python train.py --n_layer=15 --d_model=128 --n_head=2 --n_kv_head=2 --head_dim=64 --d_mlp=512 --vocab_size=4096 --activation="tanh_gelu" --norm="layernorm" --norm_place="pre" --norm_eps=1e-05 --positions="learned" --qk_norm=false --attn_scale=0.125 --bias="all" --tie_embeddings=true --parallel_block=false --init="normal" --init_std_qkv=0.0442 --init_std_o=0.00808 --init_std_up=0.0442 --init_std_down=0.00808 --optimizer="ademamix" --lr=0.000935 --beta1=0.9 --weight_decay=0.15 --lr_head=0.00813 --grad_clip=2.0 --warmup_steps=372 --schedule="wsd" --decay_fraction=0.792 --decay_shape="linear" --final_lr_fraction=0.0 --batch_tokens=16384 --seq_len=1024 --doc_mask=true --train_tokens=154400000 --steps=9424 --dataset="wikipedia_en"
Each number is 50 + 10 x the weight over its row's rms, rounded and kept within 0 to 99. Layers, rows and columns count from 0. The size before them is the row's rms in percent of the matrix's.

# k: layer 7 attention key, 128x128, rms 0.128, rows 21-45, columns 0-63
# q: layer 7 attention query, 128x128, rms 0.166, rows 22-45, columns 0-63
k21 088:28 59 54 46 44 50 49 53 45 19 30 40 64 33 69 47 59 49 16 45 42 54 41 52 53 42 30 37 60 47 59 62 54 45 44 50 53 53 56 50 60 42 46 42 38 57 43 64 52 57 54 52 56 53 42 46 57 61 54 68 44 62 54 59
q22 078:42 41 56 48 41 53 64 38 48 37 41 49 39 56 48 38 42 46 30 33 64 59 34 54 59 60 76 59 60 64 56 60 48 63 66 51 40 55 48 32 39 36 43 52 58 47 47 44 28 38 41 34 47 62 63 51 24 62 43 50 42 61 52 55
k22 083:50 37 44 68 51 51 57 47 48 80 65 57 39 48 37 41 54 57 77 47 59 39 50 48 48 62 60 61 45 63 57 54 48 47 49 46 51 50 52 40 53 47 64 62 59 42 53 33 53 37 33 54 42 52 50 48 47 57 50 20 45 43 52 36
q23 062:46 51 53 65 52 52 45 47 54 48 56 51 43 59 55 58 55 50 47 60 46 33 37 46 35 44 44 51 59 56 41 43 47 50 47 36 33 31 60 65 43 74 48 47 37 40 43 54 63 49 31 53 49 56 61 56 75 40 42 52 65 52 38 53
k23 075:36 43 48 44 47 57 60 42 48 21 40 40 62 60 66 59 50 47 17 45 51 67 54 61 47 62 43 35 56 46 50 47 32 63 59 54 46 35 40 54 53 67 46 38 52 52 42 70 38 61 62 45 38 39 43 53 47 45 47 62 42 63 33 59
q24 067:51 64 57 44 54 39 61 58 58 58 39 59 59 63 41 48 43 45 43 40 39 37 63 50 60 44 50 43 54 46 48 46 56 53 51 39 53 56 55 67 44 64 51 43 51 53 49 60 48 46 42 53 53 45 47 49 61 40 51 55 75 49 58 44
k24 081:46 56 60 59 38 41 54 57 45 45 42 49 65 73 63 46 42 53 30 44 41 34 60 47 54 41 47 46 42 63 38 55 44 59 57 54 50 54 43 51 45 62 39 30 66 46 52 68 44 61 60 39 46 57 61 71 58 29 43 43 58 63 61 72
q25 095:46 50 44 35 45 43 51 52 41 57 44 46 41 57 48 39 40 57 56 38 37 26 66 56 56 50 57 61 42 58 55 60 62 50 55 47 53 56 36 49 51 57 37 48 58 58 46 47 30 32 54 69 42 54 60 49 51 43 52 34 69 49 75 49
k25 086:70 47 55 48 58 43 46 52 52 93 64 56 43 68 38 59 49 54 84 62 69 38 66 37 46 56 57 58 49 59 41 45 62 45 55 48 50 46 45 52 42 58 57 73 50 51 51 32 48 44 44 48 46 45 53 50 49 37 54 25 46 44 53 42
q26 071:53 57 43 55 40 44 52 56 55 54 47 56 54 38 55 52 49 53 39 50 56 47 38 46 57 44 53 46 63 43 47 44 67 52 62 45 50 46 49 44 54 61 50 56 45 35 54 65 48 42 47 34 32 48 55 55 54 28 42 53 67 58 46 51
k26 077:31 54 59 55 25 40 67 42 40 18 34 47 60 58 64 45 57 46 19 31 38 61 54 60 58 44 44 46 52 42 49 54 40 61 57 55 54 52 51 44 32 59 47 22 55 49 50 64 40 57 64 41 50 53 47 42 52 48 40 52 51 63 52 70
q27 067:49 61 42 56 45 50 44 50 51 63 48 56 30 59 54 51 48 40 52 42 50 38 50 42 55 45 42 59 38 51 50 51 55 55 25 62 62 57 45 56 44 56 63 43 55 37 67 47 27 59 46 42 35 44 42 47 74 40 45 42 63 52 72 43
k27 077:73 48 56 53 59 41 57 61 50 82 62 56 37 53 44 64 44 34 79 70 53 47 64 41 52 53 60 47 50 57 31 25 51 52 50 50 61 59 33 47 50 67 50 58 53 52 46 30 47 65 49 54 53 56 55 56 65 37 47 33 55 42 50 54
q28 072:56 45 48 47 50 43 50 41 50 43 53 63 53 53 70 54 51 50 55 48 68 52 49 48 42 43 41 35 38 43 44 41 44 44 43 56 32 58 39 79 45 53 47 60 29 39 55 57 54 52 45 34 32 67 64 40 60 44 50 60 44 64 51 51
k28 083:43 67 72 40 52 45 51 48 50 19 42 46 62 46 63 47 48 48 26 53 31 47 38 63 47 50 45 43 56 42 48 57 48 55 55 51 40 47 42 49 63 54 51 20 47 47 58 71 43 51 54 45 57 45 54 49 59 39 44 57 53 53 58 65
q29 071:60 73 56 43 27 37 60 59 35 46 42 56 53 56 38 61 45 48 54 44 37 55 62 48 44 43 50 44 38 50 49 45 43 38 51 48 56 70 38 58 57 48 58 49 53 44 55 58 61 62 64 47 55 57 49 38 64 40 45 58 38 32 55 55
k29 090:55 69 69 42 61 43 34 57 53 38 56 44 49 45 56 36 43 55 37 75 56 29 53 50 32 50 52 38 42 53 40 60 43 55 33 40 46 46 49 54 43 51 36 35 60 53 62 38 47 57 55 57 57 54 75 62 30 42 36 46 53 46 50 46
q30 080:54 42 39 35 56 41 58 49 53 58 46 42 56 35 44 55 55 44 55 52 46 56 59 41 74 67 47 51 64 59 57 54 48 37 51 33 59 66 59 43 41 39 49 50 44 57 19 50 54 41 40 50 51 38 37 47 62 45 46 56 40 34 49 52
k30 102:49 59 46 54 56 32 34 55 62 51 56 56 46 46 52 50 67 72 42 44 47 43 41 37 53 41 28 56 41 47 61 49 50 50 56 38 59 46 62 54 46 34 50 47 36 63 38 54 57 39 37 60 56 45 39 38 59 51 62 81 43 40 51 48
q31 072:51 42 44 57 58 48 42 65 43 57 69 55 45 44 58 59 48 55 35 65 59 66 46 41 52 60 51 43 61 52 41 51 46 48 46 52 52 45 55 26 55 45 47 63 48 42 42 49 37 52 35 53 43 49 32 49 39 62 44 57 42 63 42 45
k31 089:37 46 43 56 51 48 51 40 50 20 51 42 55 46 47 55 70 47 23 47 51 65 41 46 58 52 34 47 64 46 43 48 53 47 48 54 54 49 45 43 37 49 66 41 49 54 53 63 56 44 61 55 44 43 50 36 51 58 57 68 47 70 39 50
q32 074:60 58 48 45 34 41 36 54 39 50 42 45 42 44 45 55 51 63 57 57 49 39 73 52 39 62 41 46 40 42 47 50 59 30 39 67 42 44 38 76 35 58 43 49 49 52 38 58 52 39 40 72 41 35 42 41 58 34 51 35 53 47 55 52
k32 089:72 71 60 37 70 45 26 64 53 64 67 53 48 60 41 61 58 65 53 70 64 57 50 48 39 62 59 39 41 46 43 52 64 40 49 39 59 45 48 42 40 50 47 68 48 63 36 48 44 67 53 53 43 23 37 46 49 44 44 40 35 51 68 48
q33 085:53 39 59 58 51 70 46 38 61 42 57 62 48 38 58 51 47 30 79 44 55 58 41 41 55 43 50 43 54 45 55 45 39 54 46 48 49 49 58 64 47 28 59 55 40 50 62 42 64 51 48 44 47 62 62 53 58 45 62 48 40 43 33 52
k33 098:58 42 57 42 43 51 59 46 59 24 49 54 62 28 72 56 52 41 54 51 37 53 29 49 48 44 41 34 54 34 61 28 44 64 62 57 38 43 51 57 61 39 47 56 39 56 58 56 56 53 48 40 60 52 51 44 46 51 52 77 44 37 34 38
q34 081:58 54 54 43 53 36 58 42 51 65 40 56 59 55 60 51 25 51 52 41 51 31 58 49 60 47 43 57 40 35 46 48 56 52 55 43 39 52 30 57 48 71 38 54 51 43 52 52 48 40 48 44 48 54 52 53 51 42 45 47 74 43 64 48
k34 090:65 61 65 54 45 46 51 57 51 42 39 61 60 72 57 55 42 58 48 37 53 39 67 51 62 38 50 50 53 46 41 36 45 62 61 47 45 52 37 54 38 62 38 33 58 34 59 69 45 45 48 33 48 51 47 60 50 36 50 41 60 50 49 73
q35 066:45 65 41 39 46 41 65 56 50 49 54 42 62 57 33 42 41 61 61 60 43 45 68 54 49 42 48 62 57 55 41 54 69 51 73 34 57 58 44 42 60 58 34 43 48 45 52 49 52 45 57 69 63 34 56 41 52 41 46 48 60 43 55 52
k35 082:41 52 47 48 45 42 61 46 45 60 37 39 55 67 48 56 40 52 39 30 62 53 68 31 53 52 47 58 42 53 40 56 57 53 58 50 46 50 45 59 25 52 39 65 62 42 53 57 41 52 52 41 43 55 41 63 49 41 57 56 55 59 47 65
q36 088:39 40 24 50 62 67 35 41 50 47 49 24 37 61 58 38 66 46 46 51 57 44 47 55 51 63 67 57 48 75 55 57 45 47 51 47 39 55 53 31 52 52 47 54 44 72 37 33 50 46 39 61 49 51 51 61 47 75 54 53 48 62 59 54
k36 086:59 32 35 52 63 49 53 44 65 82 73 55 42 53 36 50 54 54 80 60 60 43 52 52 42 58 60 56 60 60 58 42 61 44 44 47 46 48 51 48 55 51 58 66 39 49 47 36 49 38 44 55 45 40 39 53 53 55 53 34 49 38 45 36
q37 089:44 51 53 48 15 46 58 49 49 43 34 54 40 43 64 42 57 56 38 47 49 35 35 64 45 44 44 56 59 35 55 58 50 59 59 56 32 52 48 42 60 62 45 42 35 39 60 50 40 60 51 46 38 56 58 45 50 54 37 40 64 54 67 48
k37 085:50 43 44 55 54 54 48 46 55 79 60 49 27 44 44 44 44 53 67 55 71 42 58 55 46 54 66 70 49 55 48 60 43 47 58 54 47 51 50 55 57 52 55 50 53 43 58 29 55 48 43 57 44 51 50 63 49 43 49 14 61 50 52 48
q38 081:45 59 34 33 60 61 53 43 67 43 60 36 59 68 41 55 66 60 58 66 52 56 67 48 33 37 50 53 47 56 50 43 55 60 48 44 60 46 54 47 64 57 45 52 36 57 49 49 70 54 58 68 68 37 43 41 66 55 34 63 53 43 31 52
k38 085:29 50 48 31 50 49 55 50 56 20 36 32 57 46 56 53 47 36 31 51 34 72 57 60 44 52 46 53 58 49 55 53 47 52 53 53 48 51 52 50 48 57 41 44 45 54 48 63 48 48 58 50 51 41 47 59 47 52 56 80 49 56 40 50
q39 081:57 61 38 54 45 35 53 60 40 56 59 49 59 36 35 51 42 62 48 56 46 45 53 51 50 60 51 59 59 48 29 49 65 52 55 57 68 43 40 46 45 69 48 49 67 48 54 48 28 51 49 53 32 30 58 39 38 44 44 40 51 69 62 42
k39 095:56 57 57 56 41 50 53 63 34 47 33 42 48 74 48 59 53 36 32 45 55 72 59 43 59 47 46 48 51 46 25 46 58 54 43 53 52 56 46 38 28 56 42 43 63 42 54 64 35 60 55 40 45 55 46 44 56 54 47 70 60 57 46 67
q40 081:50 60 21 41 44 51 54 45 69 49 48 69 57 49 47 56 65 55 64 56 53 53 50 33 63 44 35 47 61 38 43 39 54 50 48 51 54 74 40 45 44 65 50 53 43 58 43 41 48 70 58 45 42 37 42 41 67 55 44 57 54 48 50 43
k40 088:39 57 46 36 51 44 55 58 58 18 38 34 58 45 54 51 51 36 22 49 27 59 48 56 56 38 44 61 43 41 51 47 44 53 51 51 55 48 48 48 53 50 45 33 54 48 47 55 45 54 65 53 59 47 49 51 57 39 49 90 67 48 47 61
q41 067:59 63 57 66 56 24 55 64 58 50 52 74 52 61 36 59 52 70 50 48 38 51 41 35 52 43 42 43 49 42 28 41 48 53 59 58 64 52 39 58 30 43 49 57 68 49 59 55 45 56 56 40 59 59 50 47 40 38 47 50 59 54 42 40
k41 077:41 60 63 42 35 51 56 60 32 19 32 41 61 51 64 52 54 48 20 47 39 51 49 51 46 45 53 39 43 46 44 51 41 56 45 57 53 48 49 49 42 62 46 35 67 49 51 68 46 61 59 47 46 52 58 42 52 47 53 70 50 57 45 67
q42 083:52 63 39 49 57 42 44 43 57 58 47 50 47 63 50 58 62 46 39 59 53 58 49 55 58 60 41 43 37 56 45 41 57 55 29 53 60 55 44 45 31 56 58 47 38 58 40 52 51 66 38 41 50 43 27 37 60 59 35 67 59 54 48 47
k42 087:41 59 49 48 56 44 54 54 50 14 41 35 65 46 58 44 57 48 15 46 30 65 53 60 60 47 45 50 65 44 56 50 45 53 37 44 56 59 49 34 50 55 48 23 57 53 42 70 48 53 53 57 54 47 46 50 56 49 39 64 55 56 52 68
q43 087:62 62 54 52 50 48 37 53 62 49 55 45 51 52 44 64 55 55 43 61 44 60 40 60 53 76 49 31 37 41 44 46 26 46 21 63 63 50 57 43 53 51 65 52 57 67 49 54 50 70 61 48 53 40 41 33 42 69 40 60 32 45 39 44
k43 089:37 62 41 46 53 48 36 59 44 14 50 36 47 38 53 44 62 46 17 56 37 60 43 62 38 43 40 38 48 37 52 54 54 36 36 56 43 52 57 51 49 46 45 34 51 59 44 58 57 54 57 63 48 43 61 51 37 51 47 75 48 63 52 55
q44 067:45 42 54 41 49 51 57 46 56 64 40 53 31 36 69 47 35 42 50 42 50 62 39 40 71 55 49 67 48 44 65 66 48 50 45 50 55 60 55 46 60 41 55 47 48 36 56 40 29 32 46 37 34 45 34 53 40 48 43 43 58 46 67 39
k44 079:72 45 48 72 53 47 50 50 60 88 67 60 32 49 32 49 50 50 85 54 60 41 53 42 52 61 52 67 53 51 49 39 54 50 61 50 54 54 46 46 50 49 57 63 39 46 56 29 52 35 35 55 45 52 49 50 59 49 52 30 43 40 49 43
q45 069:52 59 42 50 64 41 47 49 61 49 61 57 55 55 48 56 49 47 57 66 45 50 50 38 57 34 34 44 55 61 35 37 62 59 69 53 65 58 56 60 43 59 59 49 48 45 37 64 66 57 54 59 55 41 51 55 61 36 57 57 55 52 36 48
k45 082:41 53 58 51 39 48 61 48 43 19 33 42 66 57 68 58 56 42 22 37 37 56 52 40 55 43 37 34 49 42 46 48 43 59 45 54 52 46 43 53 38 58 46 47 50 55 45 69 46 64 60 49 49 58 51 43 43 45 50 75 56 56 43 65